config.yaml
vocab_size: 1024
hidden_act: "geglu"
norm_eps: 1e-05
rope_theta: 1090.0
init: "uniform"
init_std_o: 0.0
init_std_up: 0.0445
init_std_down: 0.0
warmup_steps: 200
schedule: "wsd"
decay_fraction: 0.92
decay_shape: "linear"
dataset: "wikipedia_en"
Each number is 128 + 32 x the weight over its row's rms, rounded and kept within 0 to 255. Layers, rows and columns count from 0. The size above them is the row's rms in percent of the matrix's.

# layer 6 attention value, 128x128, rms 0.107, rows 0-104, columns 64-127
size [136 151 137 139 140 122 141 122 133 111 123 131 127 127 142 124 149 124 136 149 131 140 128 138 143 114 141 122 132 132 122 138  88 105  96  93  85  90  95  86  83  85  82 102  81  88  81  79  76 102  84  80  92  79  90  77  91  91  76  78  84  90  78  97  74  66  72  64  70  66  70  69  68  68  57  74  66  64  76  75  69  68  62  68  76  62  65  67  62  73  80  61  75  71  74  68  95 102 102  89  95  94 104 100  94]
[[102 162 153 113 162 214 133 150 103 125 152 141  57 100 145  93 146  75  70 116 137  94 146  95 166 107 137 140 160 185 123 100 119 146 100 129 103  95 165 174 134 110 117 121 120  93 138 171 153 123  71 172 139 121 132 113 105 119 114 110 137  68  88 140]
 [170 165 119 136 159 165  86 208 150 157 139  76 117 124  89 149 118 161 116 105  98  61 151  89 122 154 121 146 150 162 126 181 118 143 150 197 155 175 141  75 122 154 173 152  91 127 119  87 171 179 104 163  95  71 162  72 156 136 124 145 190  99 120 138]
 [ 96 134 146 177  95  73 168 182 188 138 110 160 123 104 180 136 114 130 117 132 107 167 178 126  82 150  88  93 138  73 184 103 147 153 129  94 137 147  74 133 139 131 170 121  80 164 174  97 166 114 155 117  66 103 122 164  87 148 124 115 188 173 165  70]
 [133 148 130 105  52  99 146 129 128 187 140 120 115 147 144 164 121 151 110  76 136  87 150 113 105 145 145  71  73 187 112 101 158 193 176  99  88  91 153 168 139 132 161 173  72  99  64 119 141 173  54 162 118 208  65 125 103 143 141 119 153 150 131 166]
 [130 107 146 135 149  75 103 132 138  86  73  90  97 103 163  92 178  52  57 169 106  84 127 117 140 120  90 103  81  81 122 104 125 107 144 156 137 112 116 177  86  96 160 146  78 103 170 142 170 123 174 116 139 120 169 144 118 102  92 139 115  90 123 150]
 [ 61 162 117 114  90 157  75 154 107 110  74 171 170 105 169 134 140  60 107 125  97 114 140  93 196 127  82  98  86 106 109 105 145 126 117 147 107 136 149 138 115 173 125 168 141 117 129 157  99  65 127 125  97 140 167 147  99  92 149 112 145  77 108 118]
 [179 142 183  74 107 103 148 124 133 108 156  97 150 127 148  69 151 160 151  62 143 171 113 203 148 132 161 152 108 198 157 101  69  68 149 110 154 113 105 193 110 133  52 145 148 154 144 153 149 135 101 140 181 131  97 188 144 154 168 125  88 151  84 134]
 [148 114 152 187 110 153 147 149 131 144 102 162 157 167 112 132 110 114 128 116  94 111 138  99 120 127 142 156  11 176 147 170 116  95 137 121 153 140 153  83 159  94 120 137 140 195  99 171  67  89 111 170 121  80  94  77 171  67 150 108 109 151 118  93]
 [119 108 132 131 141 125  82  90 209  70 163 153 123 144 126 197 118 141 140 107 165 166 173 165 159 102 129  91 165 137 173 118 107 174 138  34  80 109 148 101 154  66 157  68 193  97 119  90 135  86 125 160 140 104 154  66 122 191 119 104 128 176 117  83]
 [169 127 129 111 167 106 170 124 152 104  56 100 155 167 103  94 182 142 131  83  71 171 113 123 151 134 124 129  92  73 157  93  97 141 156 107 160 152  82 136 107 146 143 111  65 119 193 101 169 104 118 167 128  82 107  57  86 191 112  60 108 131 127 151]
 [ 81  97 127 135 152 115 131  73 116  77  90 104 120 103 136 109 137 101 133 143 114 108 156 139 175 134 141  83  92 145  81  77 153 141 133 140 185  79 152 145 110  78 133 175 206  86 111 124  91 111 135 136 122 183 106 102  89 158 107 110  79 171 165 178]
 [214 109 193 131 114 111 136 124  90 169 101 174  96 186 194 139 188 142 111 129 159  89 142 103 117 174 147 108 110 170 120 132 100  84  78 172 158 116 144 136 136 106  88 127  98 158 163 140 106 113  68 132 166 118  84 146  91  75 102  79 146 136 143 130]
 [153 125 158 144 150 169 100 119  66  76  96  75 150 118 186  68 150  74 102 151 114 169 126 155  87 114 102 150 118 137 133 150 149 159 127 103 201  99 131 138 124 121  90 130 141 214 148  94 129 149 135 160 121 145 135 121 134 160 152 106 182 134 127 150]
 [164 113 144 136 135  81 111 195  85 113 110  85 138  84 115 150  87 165  51 131 199 129 171 140 117 109 137 187 154 156 120  96 107 108 137 126 101 139 122 143 126 152 150 194 150 171 203  94 162  74 119 109 159 116 102 120 103 131 175  69 114 158  51  64]
 [116  98 119  66 157  98 194 146 114 132 193 166  84  58 138 147 196 158 120 157 171 170 164 136  89 117 165 123 181 134 139  53 149 152 168 130 107 149 138 125 124 159 191  94  96 126 162 115 121 178 173 104 102 121 178 149  70 102  92 124 128 150 143 210]
 [ 89 161 127 146 122 149  68 105 163 118 139 127 146 124  98 128  85  98 139 126 142  91 146 100  87 150  96 171 134 157 186  97 139 125 114 126  75 134 108 104  88 159  94  85 157 151 144  94 106 164 114 120  78 114  78 113  83 121 105 112 199  73 166  98]
 [114 121 130 125 165 107 108 128 122 135 152  82 155 185  64 100  85  92  99  86 131 124  71  96 109 149 122 114  54 112  85 136  93  97 154 105  91  75  89 129  85 119 114 130 133 150 114 130  97 119 138 121 136  93 130 146 120 117 123 126  98 163 122 121]
 [143 155 134 113 138 107 142 138 100 174 194 154 131 142 117  53 137 195 134 144 118 106  59 182 102 139 128  98 161 126 128 105 143  99 135  95 139 199 115 152 153 149 118 152  54 109 194  90 171 168 224  72 144 103 106 168 104 147 136 149 143 149 193 126]
 [179 141 114 140 107 172 125 158  98  77 138 132 113 165 104 125  74 113 146 101 116 180 124  81 104 161  33 140 129 121 137  86 145  62 186 122 124 119 112 152 126  84 179 130 141 101 111 152 122 132 136 189  93 107 145 125 114 103  89 154 184 122 155 124]
 [127 158 144  62 104 137 121 127 136  63 163 153  91 130 116 169 149 154 134 129 134 175 137 100 172  92 205  96 128 156 160 147 125 124 116 159 156  72 190  98 183 105 131 123 111  77 133 121 168 131 124 135 131 128 128 203 169 107  62 110 135  94  72  95]
 [149  66 111 165 130 125 177  70 128 140  90 166 118  72 111 140  86 141 156  70 169 145 128 101 159 182 122 106 134 131 131 144 138 121 128 107 158 119 118 115 104  92 137 149 189 120  97  83  94 123 132 135 148 172 114  34 129 162 176 129  86 138 150 137]
 [128 111 144 165 119 138 174 129 110 142  96 164 124 144 130 148 167 135  58 123 120 115 162  74 157 118 172 103  71  99 202 107 184 145  90 124 134  97 117 115 101  89 104  69 144 107 147 178  91 119 154  89  94 139 178 118 124 177  98  83 154 109 179 138]
 [148 145 189 103 114 119 111 127 147 102 100 107 130 146 170 103 128 147 161 172 142 147 116 217 165 151 123  96 132 116 141 149 149 106 172  61 161 106  32 159 149 160 113 218 164 172 121  83 138 105 133 128  89  93  81 147 137 157 165 115 135 165 135 170]
 [108 162 108  84 110  90  99 100  91 163 138 100 133 103  93 152 109 113  62 134 103 111 143 100 150 140 145 139 100 129 136 114 167 100  96 134 142 172 140 125 208  96  77 155 159 118 134 142 187 120 181  88  98 174 152 227 154  76 181 139  82 106 137 187]
 [142 144  91 136 115 153 127 122 104  99 108 108 126 129 171 156 121 189 100  92 126 158 109 124 131 137 127 103 135  61 112 214 130 116 149 167 199 133 195 126 187 166 125 142 178 154  59 116 117 129 161 133 139 128 169 129 177 136 129 119  79 101 137  99]
 [110 102 155 194 128 132 142 135 113  74 146 126  69 125 141 128 151 161 198 158 103 177 125 137  71 136 154 126 151 107 125 138 106 145 100 136 188  70 101 126 146 126 156 105 138 140 148  79  92 172 102 150  99 145 133 134 112 167 112  66 149 166 182 149]
 [108 154  84 144 156 145 163 167 100 143 144  72 117 124 143 153 106 116 118 147 112 152  64 124 111 189 113 168 114 138  25 142 181 129 116 112 147 163 198 177 110  96 145 122 130 101 129  92 103 193 154 129 118 142 129 108 130 142 169 154 138  97 164 120]
 [141 111 100 112 103 124 111 105 137 133 174 134 117 125 145 128 138 146  96 115 112  79 124 155 147 123 150 119 173 101 155 111 220 141 164 108  94  78 149 178 146 147  84 109 151 154 155  78  97 158 168 134  41 117 108 132 106 148  93 114 139 146 202  99]
 [173 179  58  60 132  69 171 155 120 167  91 165 182 119 144 181 113 186 117 153 143 105 186  67 134 178 124 135 104 152 154 107  95 152 141 120 100 137 148 143 153 124 159 128 147 113 158 125 171 136 124 121  76 152 101 133 128 131 136 121 114 153 106 128]
 [ 87  62  87 121 142  64 126 150 100  86 120 151 183 107 149 133 150 132 101 164  96 150 131 136 147 186 150 169 141  85 122 102 163 169  79 149 132 143 110 124 140  78 117  96 127 120 196 115 168  87 142  61 161  94  94 161 110 110  80 140 140 112  93 156]
 [143 161  95 106 145 125 159 105  62 163 163 133 116 140 148  89 164 181 114 128 168 122 100  99 156 140 115 156 177  92  93 103 129  83 138 128  90 170  91 146  68 103 108  99  68 164 116 166 125 161 149 116 125 197 107 130 152 102 127 119 109 104 168 149]
 [139 102  95 183 114 117 239 131 138  87 125 152 110 101  96 140 112 175 140  98 119 124 185 100  94  93 164 105 146 113 112 154  41 105  96 123  88 165 112 115 128 139 120 149 141 144 119 177  88 119 154 115  76 169 177 130 167 105 189 102 131  90 106 104]
 [ 97 144  82 109  57 145 106 122  94  84  86 103 156 142 120  96 124 174  82  94  83 130  95  93 148 109 124 121 109 121 133 106  92  86 102 151 143 109 145  74 143 115 159 189 152 140 135  92 131 122 159 109 102 101  96 130 171 103 113 127 109 110  86 210]
 [161 188 144 116  64 107  99 138 112 134 183 186 149 106 114 122 139 122 134 125 167 208 129 136  68 166 122 174  75 106 133 142 102 141 149 113 186 127 155  84  78 118 203 112  86 130  94 147 127 110  65 152  90 140 111 161 116 149 106 113 122 115  96 132]
 [100 164 108 101 145 122 114  36 110  99 107 104 140  77 103 143  99 116 101 131 140 118 202 138 114 103 100 181 150 117 108 106 117  83 155 123 136 166 118  74 144 151  96 112 148 126 155 130 120  96 111  94  78 191 136 107 106 129 132 142 127 144  63 133]
 [177 101 109 127 115 151 130  69  95 152 100 170 140  89 132 137 103  94  98 133 164 175 167 121 119 156 110 175 178 169 107 125 159 140 163 115 112 141 171 104 150 194 116  80 141 125 142 140 103 153 120 127 113 148 179 127 126 127 144 186  98 228  66  73]
 [161 143 122 110 138  99 110 124  39 117 124 132 107 137 109 154 149 102  70 166  94 121 136  98 202 125  56 152 110 100 125  97 136 139  86 125 149 109 163 126 143 119 101  83 138 136  83  93 124 117  56 105 170  82 137 158 113 165 144 110 135 106 102  56]
 [135  86 101 174 111 153 162 151 104 126 114 185 137 141 159 100  84 177 124 191 164 128 116 141 203 109 137  99 167 109 150  77 147 164 141 187 113 143 131 131 217 114 102 136 136  58 123 144  52  84 120 181 153 130 123 144 115 147  97 142 158 143 136 133]
 [134 135 194 108 111 158 150 128 121 119  92 134 106 189 160 118 150 139 137 176 207 154 136 112 162 164 148 156 141 116 110 137 132 117  34 225 122 135 138 132 148 146 168 128 124 173 128  79 118  98 140 158 172  64  70 117 170 172 109 199  83 133 160 215]
 [154 148 101 105  93 134 148 104 101 167 138 161  90 139 129  73 142 120 129 166 191 151 176 180 161  72  88 127  77 135  87 100 165 124 134 126 132 118 161 120 130 104 122 109 123  90 143 161  70 120  66  82 120 112 162 176 102 151 175 180 127 127  76 120]
 [ 68 122 130 169 126 173 169 132 203 153 141 102 140 157  83  75 143 143 100 154  84 100  94 162  91  98 166  79 114 119 159 167 191 142 124 128 150 134 109  96 103 134 127 103 181 148 148 130 157 166 182  91 120 126  19  92 156 131 182 119 111  80 157 135]
 [117 147 132 158 117  90 151 151 148 129 143  62  97 126 116  87 154 143 197 116  74 112  80 103  68 167  90 155 142 154 147 137 153 128  87 112  90  89 141  83 121  70 106 123 106 135  83 103  93 129 166 169 122  85 152 114 114  91 128 116  75  84 164 141]
 [ 66  96  79 135 173 153 210 203 139 103 157  64 150 121 150 102  82 148 138 184 117 126  91 171 145 153 133 115 104 178 109 107 169 170 167  74  74 139  80 121 123 118 131 103 153 169 171 124 128 123 156 129 128  81 107 144 154 117 112 106 123  96 132 145]
 [169  89 121  76 163 118 121 152 177 154 124 179 152 104 122 121 158 157 106 112  86 140 149 135 123 116 131 117 131 138  79 111 189 137 182 165 164 105 192 103 181  98  75 141 145 130 188 114 139 128 173  85 194 146 131 114 123  69 119 161 162 108 134  74]
 [202  96 132 109 161 125 100 121 118 133 125 168  88  66 102 120 150 102  86 160 139 159 105 155 133 174  90 136 134 148 160 132 126 108 117 136 106 157  93 108 165 240 149 171 174 122 110 130 186 145 152 116 167 162 220 122 108 109 198 157 152 145  79  99]
 [103 121 109 106 164 159 132 219 135 106 162  97 116 130 121 103  80 138 168 136  85 124 139 105 128 122  76  44 155  98 158 132 122  84 132 113 145 118 115 159 139 114 153 181 126 112 184  98 213 118  91 159 175 132 106 154 154 113 159  84 111 164 174  92]
 [181 154  92  82 148 170 165 167  96 123 124 149  91 125 138  77  80 120  75 167 171 124 132 155 134 120 135 132 141 142 135 137 111 149 178 129  56 114  99 141 200 104 128 104 144 116  85 115 135  83 135 143 182 182 107 121 119 134 184 164  94 129 191 139]
 [118 108 161  93 136 113  81  92 101 154 137  89 160  72 189 135 154 168 156 147 124 161  99 140 116  81 113  85 118 185 196 126 137 116 173 169  98 128 109  67 102  53  95  88 100 110 134 145 102 118 141 119 161 105 117  78 195 114 158 158 118 123 141 129]
 [115  79 153 112 168 117 138  69  56  55 135  89  67 163  94  95 140 129 146 174  89 156 131  91 149 145 176 137 123 102  99  93 146 137  87 169 128 135  79 172 182 108 115 141  56 143 135 110  83  63 108 171 159 176 120 124 108 175 175 110 180 102 111 115]
 [ 72 152 218 149 126 161  74 115 114  67 147  93 171 134 110 147  84 144 133  85 106 177 128  86 115  93 163 118 118 130  99 148 133 139  98 168 110 135  96 103  35 159 131 128 152 108  99 131 144 164 102 149  79 127  94 124  91 153 146 103 122 109 144 156]
 [145  86 110 146 160 144 144 162 136 146 146 119 157 162 128 204 146 115 122 123 109 172 138 162 137 193 172  51 141 152 164 165 123 126  92 203  79 109 120 189 142 118 150 182 141 126 145 118 133 133 119  90 105 151 122 114  98  99 114 153 123 111 104  91]
 [ 54 139 158 170  76 111 112 113 101 121 117 101  98 111 137 103  90 135 150 127 128 126 120 139 134  91 127 174 149  95 156 119 150  85  90 157 148 108 159 154 130 162 112 109 104 152 166  63 111 150 123 149 144 112 160  94 136 129 132 110  28  82 165 125]
 [ 85 133  97 192 135 118  91 134 140  54 105 137 138 103 152  65 138 161 124 101  69  76  91 120 147  96 132  79 141 153 125 120 130 118 158 160  94 145 101  76 116 126 114 138 123 175 100 175 132 109 148 107  92 140 132 157 133 111  97 114 100 106 179 161]
 [140 108 108 192  94 117 178 124 118 100  89 135 107 101 136 152 106 168 149 152  96 143 113 140 112 103 104 150 185 130 156 138 106 115 151 142 144 113 120 101 125 178  57 145 125 153 132 120  98 144 134  96 166 113 164 121 165 111 134 123 167 111 113  63]
 [152 125  91 112 159 141 181 128 153 149  81 118  86 112 155 118 109 105 163 178 103 139 148 133 107  99 106 160 101 129 128 106 109 100 173 135 140  82  96  47  74 186 132  96 118 138 163 200 171 166  89 141 156 177 165 138 140 115 170 202 161 126  87  91]
 [125  80 154 161 118  91 122 163 108 161 132 129  72 176 119  98  92 169 113 198 117 170 119 141 193  88 156 114  98 108 120 152 143  78 123 143  95 131 129 170 213 149 155 179 184 105  81 169  98  97 151 143 162 167 139  97 155 149 176 179 165 120 133 146]
 [124  74 161 144 110 115 127  77  64 102 152 133 115 163 197 159  75 135 171 120 179  86 146 141 134 160 134 161 142 131 174 109 113 144 123 131 144 142 196 137 157  96  58 148 145  72 139  93 193 160 101 132 149 141 101 134 109 139 149 161 117 120 136 152]
 [111 114 137 115 120 153 174 148  91 138 135 153 102 135 123  79 153 149 172 194 107  98 130 164 184 137 185 193 113 125 124 152 116 144 131 144 116 149 107  54 117  73 108 105 121  77 133 157  91 113 152 167 146 134 173 118 111 170 102 196 140 176 123 129]
 [112 140 141  80 157 104 125 170 169 110 148 122  91 131 122 124 157  83 136 151 180 105 204 127 149 172 183  48 119 140 112 123 145 145  75 164 132 111 124 149 185 116 132 133 178 110 108 110 147 153 134  82 169  90 173 176 113 102 109 138 113  79 126 107]
 [ 57  97 121 107 187 139 114 152 137 158 109 173 115 104 158 153 100 125 145 107 173 160  94  90  67 155 172 147  98 142 112 123  68 121 115 124 154 120 112 194 145 122 112 130  68 111  79 146 110 157  77 127  82 101 145 137  90 152 155 140 112 141  74 180]
 [103 173 136 152 125 168 147 139 118  71 116  53 143 124 102 151 136  83 112  72 125 180 108 107 221 105 144 130  91  91 152 163 137 149 125 123  52 165 115 133  73 140 138 135 143 165 164  79 148 117 143 112 124 143 136 109 140 118 174 110 157  81 117 191]
 [161  75 133 119 106 141 128 119 127 154 168 203 131 107 116  91 119  89 149 155 143 138 163  80  75 106 131 174 112  73 109  84 146 156 165 170 134 143 131 156 145 100  98  73 147 106  98  42  93  77  98 164 160  89  88 118 110 172 152 171 117 197 146  93]
 [ 93 101 143 142 154 138  64  92 129  87 153 164 101 107 164 133 142 123 169 149 167 157 152 136 114 156 102 109 152 128 123 188 130 101 159  88 164 133 106 117 141 140 114 136 114 107 142 153  79 129 119 119 131 193 177 119  61 121 147 172 140 180 128 123]
 [116  80 120 176 110 111 136 169 109 145 121 132  78 134 108 144  87 105 188 154 178 120 101 147 164 138 136  96 157 118 155 150  95 127 123 194  98 151 120 169 147 154  95 159 148 127 102 105 114 125 134 100 127  63 122 168 124 119  86 176 112 141 103 163]
 [ 90  73 124  87 118 130 135  96  67  58 123 105  96  77  83 114 158 149 168 145  81 123 159 188  76 110 144 156  81 104  95 131 154 121 124 136 109 164 197  70 131  62 106 118 147  79  91 108 123 165 165 132 110 144 105 145 149  95 142 139 139 124 126 130]
 [ 94 113 112  76 150 135 155  85  89 100 190 124 123 148 132 184  93 157 117 151 138 185  98 129  93  83 103 162 120 142 145 153  90 164  72  92 107 118 176 141 165 115 147 170 127 155 190 139  62 171 143 112  94 122 194  99 123 197 129 119 104 104 122  32]
 [ 94 115 118 177 136 151 172 153 148 107 140  86 104 120 163 145 119 150 121 137 111 115 110 100  88 147 141  93 134 115 141  62  70  72 107  96  89 123 131 161 134 147  47  96 149 131 173 141  38 120 158 144 172 134  92 108 101 128 137 125 117 116  99 150]
 [ 40 111 161 155  99 117 137 126 129 148 113  80 143 109 151 125  54 132 158 130 104  86  65 145 117 119  81  95 127 117 108 126 144 120 188 172  82 138 113 177 107 153 132  66  93 147 100 163 159 160 122 133 126 122 160 176 185 100 174 107  99 186 118  90]
 [132 118 109 126 168 119  82 180 151 138  84 152 139 123 103 124 162 119 121 142 144 116 172 122 185  96  99  99 157 101 164 151  98 100 116  93 163  90 145 101 148 137  54 143 121 104 142  94 119 181 116 103 130 190 120 183 122 109 117  82 140 138 201 132]
 [131  75 130 124 115 106 102  76  93 167 146 107 141 150 141 128 139 141 106 155 100  89 124 122 119  71 144 148 111 114 155 107 112 135  97 127 175 132  96 151 123 130 138 133 146 142 114 108 180 141 102 116  89 134  90  68  70 147 137 122 110  62 139 138]
 [110 167 127 121 152 145 127 107 104 132 138 141 173 101  81 128 145 115  87 153 198 144 117 137 144 149  39 139 103 129 158 129 136 138 152  63 128 105 122  27 156  95 185 155 137 137 141 157 116 136 162 130 121  87 157 152 125 119 123 114 167 163 111 143]
 [ 72 135 137 158  60 151 149 118  91  90 142 168 113 175 120 154 101 114  95 169 161 128 109 146  99 156 114 136 131 125 171 135 124 169 153 100  99 131 140 146 112  93 143 127 139 118 196 145 146 149  88 148 113 113  46 126  95  88 144 127 191 145 177 116]
 [162 138  97  60 146 157  84 128 144 129  93 103 140  84 139 110 115 151 109  95  89 129 149 131  98  84  94 101 103 156  95 126 181 100 152 135 131  95 122  95 108 179 136 137  89 128 138 140  98 121  71 135 167 136 129 137  72 147 153 150 112  90 109  12]
 [111  81 136 103 142 172 117 140 147  94 121 125 172 127 138 126 153 121  67 136 151 101 121 126 140 150 150 100 118 140  58  96 102 140  23 101 134  97 120 125 191 107 155 145 157 140  96 115  95 106 181 102 116 127  72 147 129  93  94 137 187 118 150 134]
 [125 144 133 146 134  83 136 173 148 113  85 199 172 142 145 146  98 161 140 185 128 124 107  94 136 134 142 136 159 118 140 157 147 123 124 126 108 164 190  73 131 135 132 146  97 144  51 157 138 128 124 118 118 186 154 203 134 117 147 171 149  57 140  81]
 [140 138 137 135 109 126 145 117 112 122 152 159 131 127 137 133  95 158 111 119 152 141  87 105 111 182 135 122 139 208 138 181  94 209  47 156 118 106 116 117 150 127 153 172 171 149 150  65 119 140 128 152  89  97 130 171 189  86 139 138  94 125 149 119]
 [138 121 119 191 132 146 103 120 190 174 126 168 147 120 148 154 148 135 156 148 122  78  96 136 150 178 133 108 103 128  98 129  81 157 103 148 189 154 194 199 127 160 204 160 154  77 119 133 137 148 143  94 166 126 112  80  91  92 150  76 143 147 106  86]
 [ 88 220 118 150 136 123 190 118 131  99 154  96 120 142 137  78 104 122  95 126 173 120 128 122 191 122 153 135 158  95  99 155  64 128 162 136 126 156 119 241 151 112 100 176 123 123 100 147 130 111 174 190  83 133 153  78 109 226 177 115 122 154 133 127]
 [ 85 157 120  89 161 169  84 197 152  73 130 142 151  89 144 126 121 155 197 146 140  89 135 117 171 120  84  92 108 164 128 103 126  95 180 155 113 156 152 112 136 144 116 108 124 174  94 155 106 137 154 145 150 193 147  99  39  85 135 108  70 149 117 178]
 [168 148 159 123 135 157 126 126  72  45 103 169 126 127 134 146 159 168 125 125  87 117 126  84 129 158 137 141  61 100 112 124 100 114 134 152 175 133 131  89  86 143 151 113 183 124  89 134  74  58 186 131 120  53  68 100 119 105 119 160 114 122  73 159]
 [142 149  95 182 126  85 102 174 104 130 190 170 163 102 114 134 111 132 202 151 103  97 138 128 130 187 121 159 137 112 163  86 118  67 198 132  78 156 131 164  70 158 171 119  84 138 121 120 166  98 181 121 131  54 100 149 112  84 101 172 106 124 211 110]
 [ 92 123 130 147 127 153 129 160 131 177 133 119 111 145 137 155 166 109 126  73  71 100  91 135  66  93 179 106 118 151 153 157 129 129  79 135 156 155  82 123  80 115 129 189 169 122 129 114 113 121 164 103  63  67  79 166 111 130 118 117 112 146 157 113]
 [134  93  95 110 116 124  69 165 118 114 128 105 136  77 152 104 114  84 114 128 142  79 164  79 145 124 147 174 126 130  78 116 128 113 184 131 157 141 128 118  90 130 114 100 103 175 128 166 106 154 113 154 121 186 101 140 205 106 113 112 124 145 139 176]
 [133 163 149 194  97 111 129 115  83  84 167  74 129 158 142 146 130 160 100 133 111 148 170 104 130 136 114 132 131  97 153 146 139  85 125 177  86  65 163 131 138  75 126  95 160 111 115  96 106 141 113 124 107  85  54 138 172 162 163 144 100  37 122 137]
 [ 87 112 171 135 107 163 103 104  76  61  91 115 157 119 158 113 131 176  83 117  75 110 159 131 120  67 161 117 114 126 133 123 143  86 123 108 102 133  84  98 169 158  77 103 129 106 128 128 160  83 162 174 132 180 140 121 119 120 150 188 122  79 135 133]
 [113 108  91 142 132 143 102 120 127 120 128 100  90 169 115 127 140 155 123 164 165  73 139  97 150  85 133 144 105 122 129 198 137  72 107 101 194  98 146 202 167 192 103  79 105  98 158 172 122  71 214 139 108 121 147 125 103 122 138 115 105 108  92 106]
 [131 108 175 124 118 125 115 137 144 123 129 108  70 165 114 138 158 159 255 140  88 168 148 107 105 150 109 129 186 132 145 184 123 130 157 120 113 129 156 109 144  81  68 104 100 104 129 159 176  91  87  80  75 132 147 160  96 126  90 178  89 165 151 117]
 [103 138 126 103 143 164 213  98 105 142 111 163 136 111 117 175  75 158 114 111  60 148 118 107  68 132 166 122 159 136 113 159 139 107 107 115 127  93 105 141 106 141 175 151 166 113 106 135 167 147 134 134 114 158 122 137 107  95  91 203 139  88 109 117]
 [ 80 184  77 118 136 144 153 100  99 120 104 117 102 117 151 134 119 156 145 124 112 154 106  86  93 108 147 160 142 151 137 165 159 130 128 128 118  87  63 160 112 153 124 143 139 124 202  86 111 127  92  89 118 173 203  95 140 119  72 164 181  94  87  81]
 [118 111 144 136 110 111 111  70  95  88  81 150 149 121 139 129 151 160 200 107 146 172 130  73 120 140 145 121 142 150 151  65 131  83 128 181 158 116 113 117 173  97  90 155 106 116 176 125  96 118 109 126 164  89  97 103 124  60 101 156 166 110 117  85]
 [177 145 132  90 157 172 139 165 151 107 159 137  94 130 121 135 137 189 127 138 173  71 155 112 129 107 101  88 113 139  77 131 164  61 193 115 112 130 113 127 151 168 126 108  97 144 175  91 115 156 138 139 143 180 119 143  76 113 109 155  96 154 107 169]
 [ 86 102 133 174  94  80 185 142 148 133 119 122 107 141  98 130 151 102  79 115  53 119 137 109 114 162  67 139 137 140 110 153 144 157 213 113 137 156  61 137 107 116 156 178 143 147 109 129  70 112 122 114 156  93 125 156  56 136 147 121 141 120 107 156]
 [109 126 162 124 148  95 132 154 112 161 175 153 129 142 134 120 108 163 168 197 169 168 162 139 168 133 151 147 151 133 117 127 115 154 183 100 146  98 189 165  98 127 138  52 129 153 125 169  74 103  83  92 193 100 170 142  81 110 122 169 148 138 136 183]
 [139 162  86 119 167 112 117 138 159 136 156 123 153 132 104 116 184 159 170 133 151 114 103 139 125 139 111  82  99 125 132 163 142 114 119  74 188 133 123 172  98 130 106 106  95 148  86 166 161 156 162 130 105  47 160 133 145 152  77  62 162 148 103 194]
 [146 161 140 107  81 123  73 199 119 130 104 104 129 150 128 164 143 132  89  72 181 117  99 141 143 168  89 117 129  96  92 102  60  94 115  51 151 125 174 177 213  63 102 157 121 119  94 102  88 133 123  80 106 134  94 133 124  51 106 141 114 143 115  66]
 [156 126 123 115 123 167 194  97  88 126 171 135 100 117 100  50 141  98 109 124  97 107 126 151  63 253 127 146  80  80 146 125 137 165 134 103 160 140 150  79 116 187 184 151 122 122 152  58 127 132  74 135 152 107 118 110 181 146 134 160 122 136 117 145]
 [160 150 149 102 134 125 143 174 138 120 140 152 154  64 112 115 181 153 137 112 132 188 149 169 126 147 151  72 162 180 108 143 133 127 142 186 166 160 150  51 126 118 188 122 168 142 126 183 110 132 190 124 137 130 144 159 175 129 146 112  98 116 104 116]
 [192 204 162 115 105  63 161 117 112 152 119 157 110 170 137 150 160 157 102 179 159 138 141 131 109 148 162 172 116  91 118 153 114 183  57 184 185 143 141 133 179 152  66 123 151 153 133 149 137 120  81 130  85 106 115 177 114  62 103 122 125 111 139 122]
 [131 156 103 101 141 122 108 100 114 107 114 179 106 183 158 171 173 164 113 142 122 118 117 141 106 102 109 102 141 111 149 106 139 138  88  79 154  60 141 117 122 156  49 170  83 112 167 107 106 136 121 151 180 152 173 119 202 140 149 127 125 146 150  58]
 [ 96 106 129 118 176  98 166 195 125 138 183 125 149 179 124  48  90  75 131 117 149 107 105 130 135 149 158 121 170 135 118 104 108  67  95 138  84 142  96 150 122  91 106 138  73 164 178 113 117 144 160  72 118  90 106 142 115 120 141 148  97 150 133 132]
 [183 143 182 110 143 121 143 152 124 154 127 154  93 121 130 128 164 171 121 180 107 188 123 163 147 102 167 191 114 136 139 199  99 101  46 137 114 145 128 136 150  90  80 149 121 169 128 102  72  75 137 161 146  95 102  99  94 155 105 158  74 162 147 103]
 [ 58 102 118 112 155 118 144 141  94 141 102  88 187 107 111 163 141 151 158 165  91 167 182 158 145  90 144 167 141 150 127 129 132 156 144 114 108 155  80  48 130 142 118 150 100 167 114 138 156  88 131 193 164 132 159  83 156 135 136 137 131 140 101 160]
 [ 85 190 129 111  83 189 134 110  85 107 174 104 138 141 101 165  84 145 109 157 134  87  96 156 147 101 140 143 109 121 143 147  75  98 142  91 107 170 132 156  75 141 153 146  92 114 108 118 133 133 102 156 130 154  71 169 138  89 147 170  84  66 108 160]
 [136 158  86 134  98 146 167 157 182 118 152 154 131  61  93 173 133 117 130 157 178  94 106 110 107 101 121 111 109 150 158 167 146 142  53 127 166 104 150  80  87  54 180 107 138 114 135  59 152 164 110  52 101 103  99 166 136 122 127  92 104 120 128 119]
 [113  88 108 180 143 118 194 122 143 115 113 123 136 162 126 156 124 159  96  75 122 173 153 105  91 130 119 134 104  54 137 131  86  98 122  97  97 133 146 121 122 165 167 137 109 147 170 167 142 135  97 144 124 108 121 110 169  99 136  85 145  93 169 144]]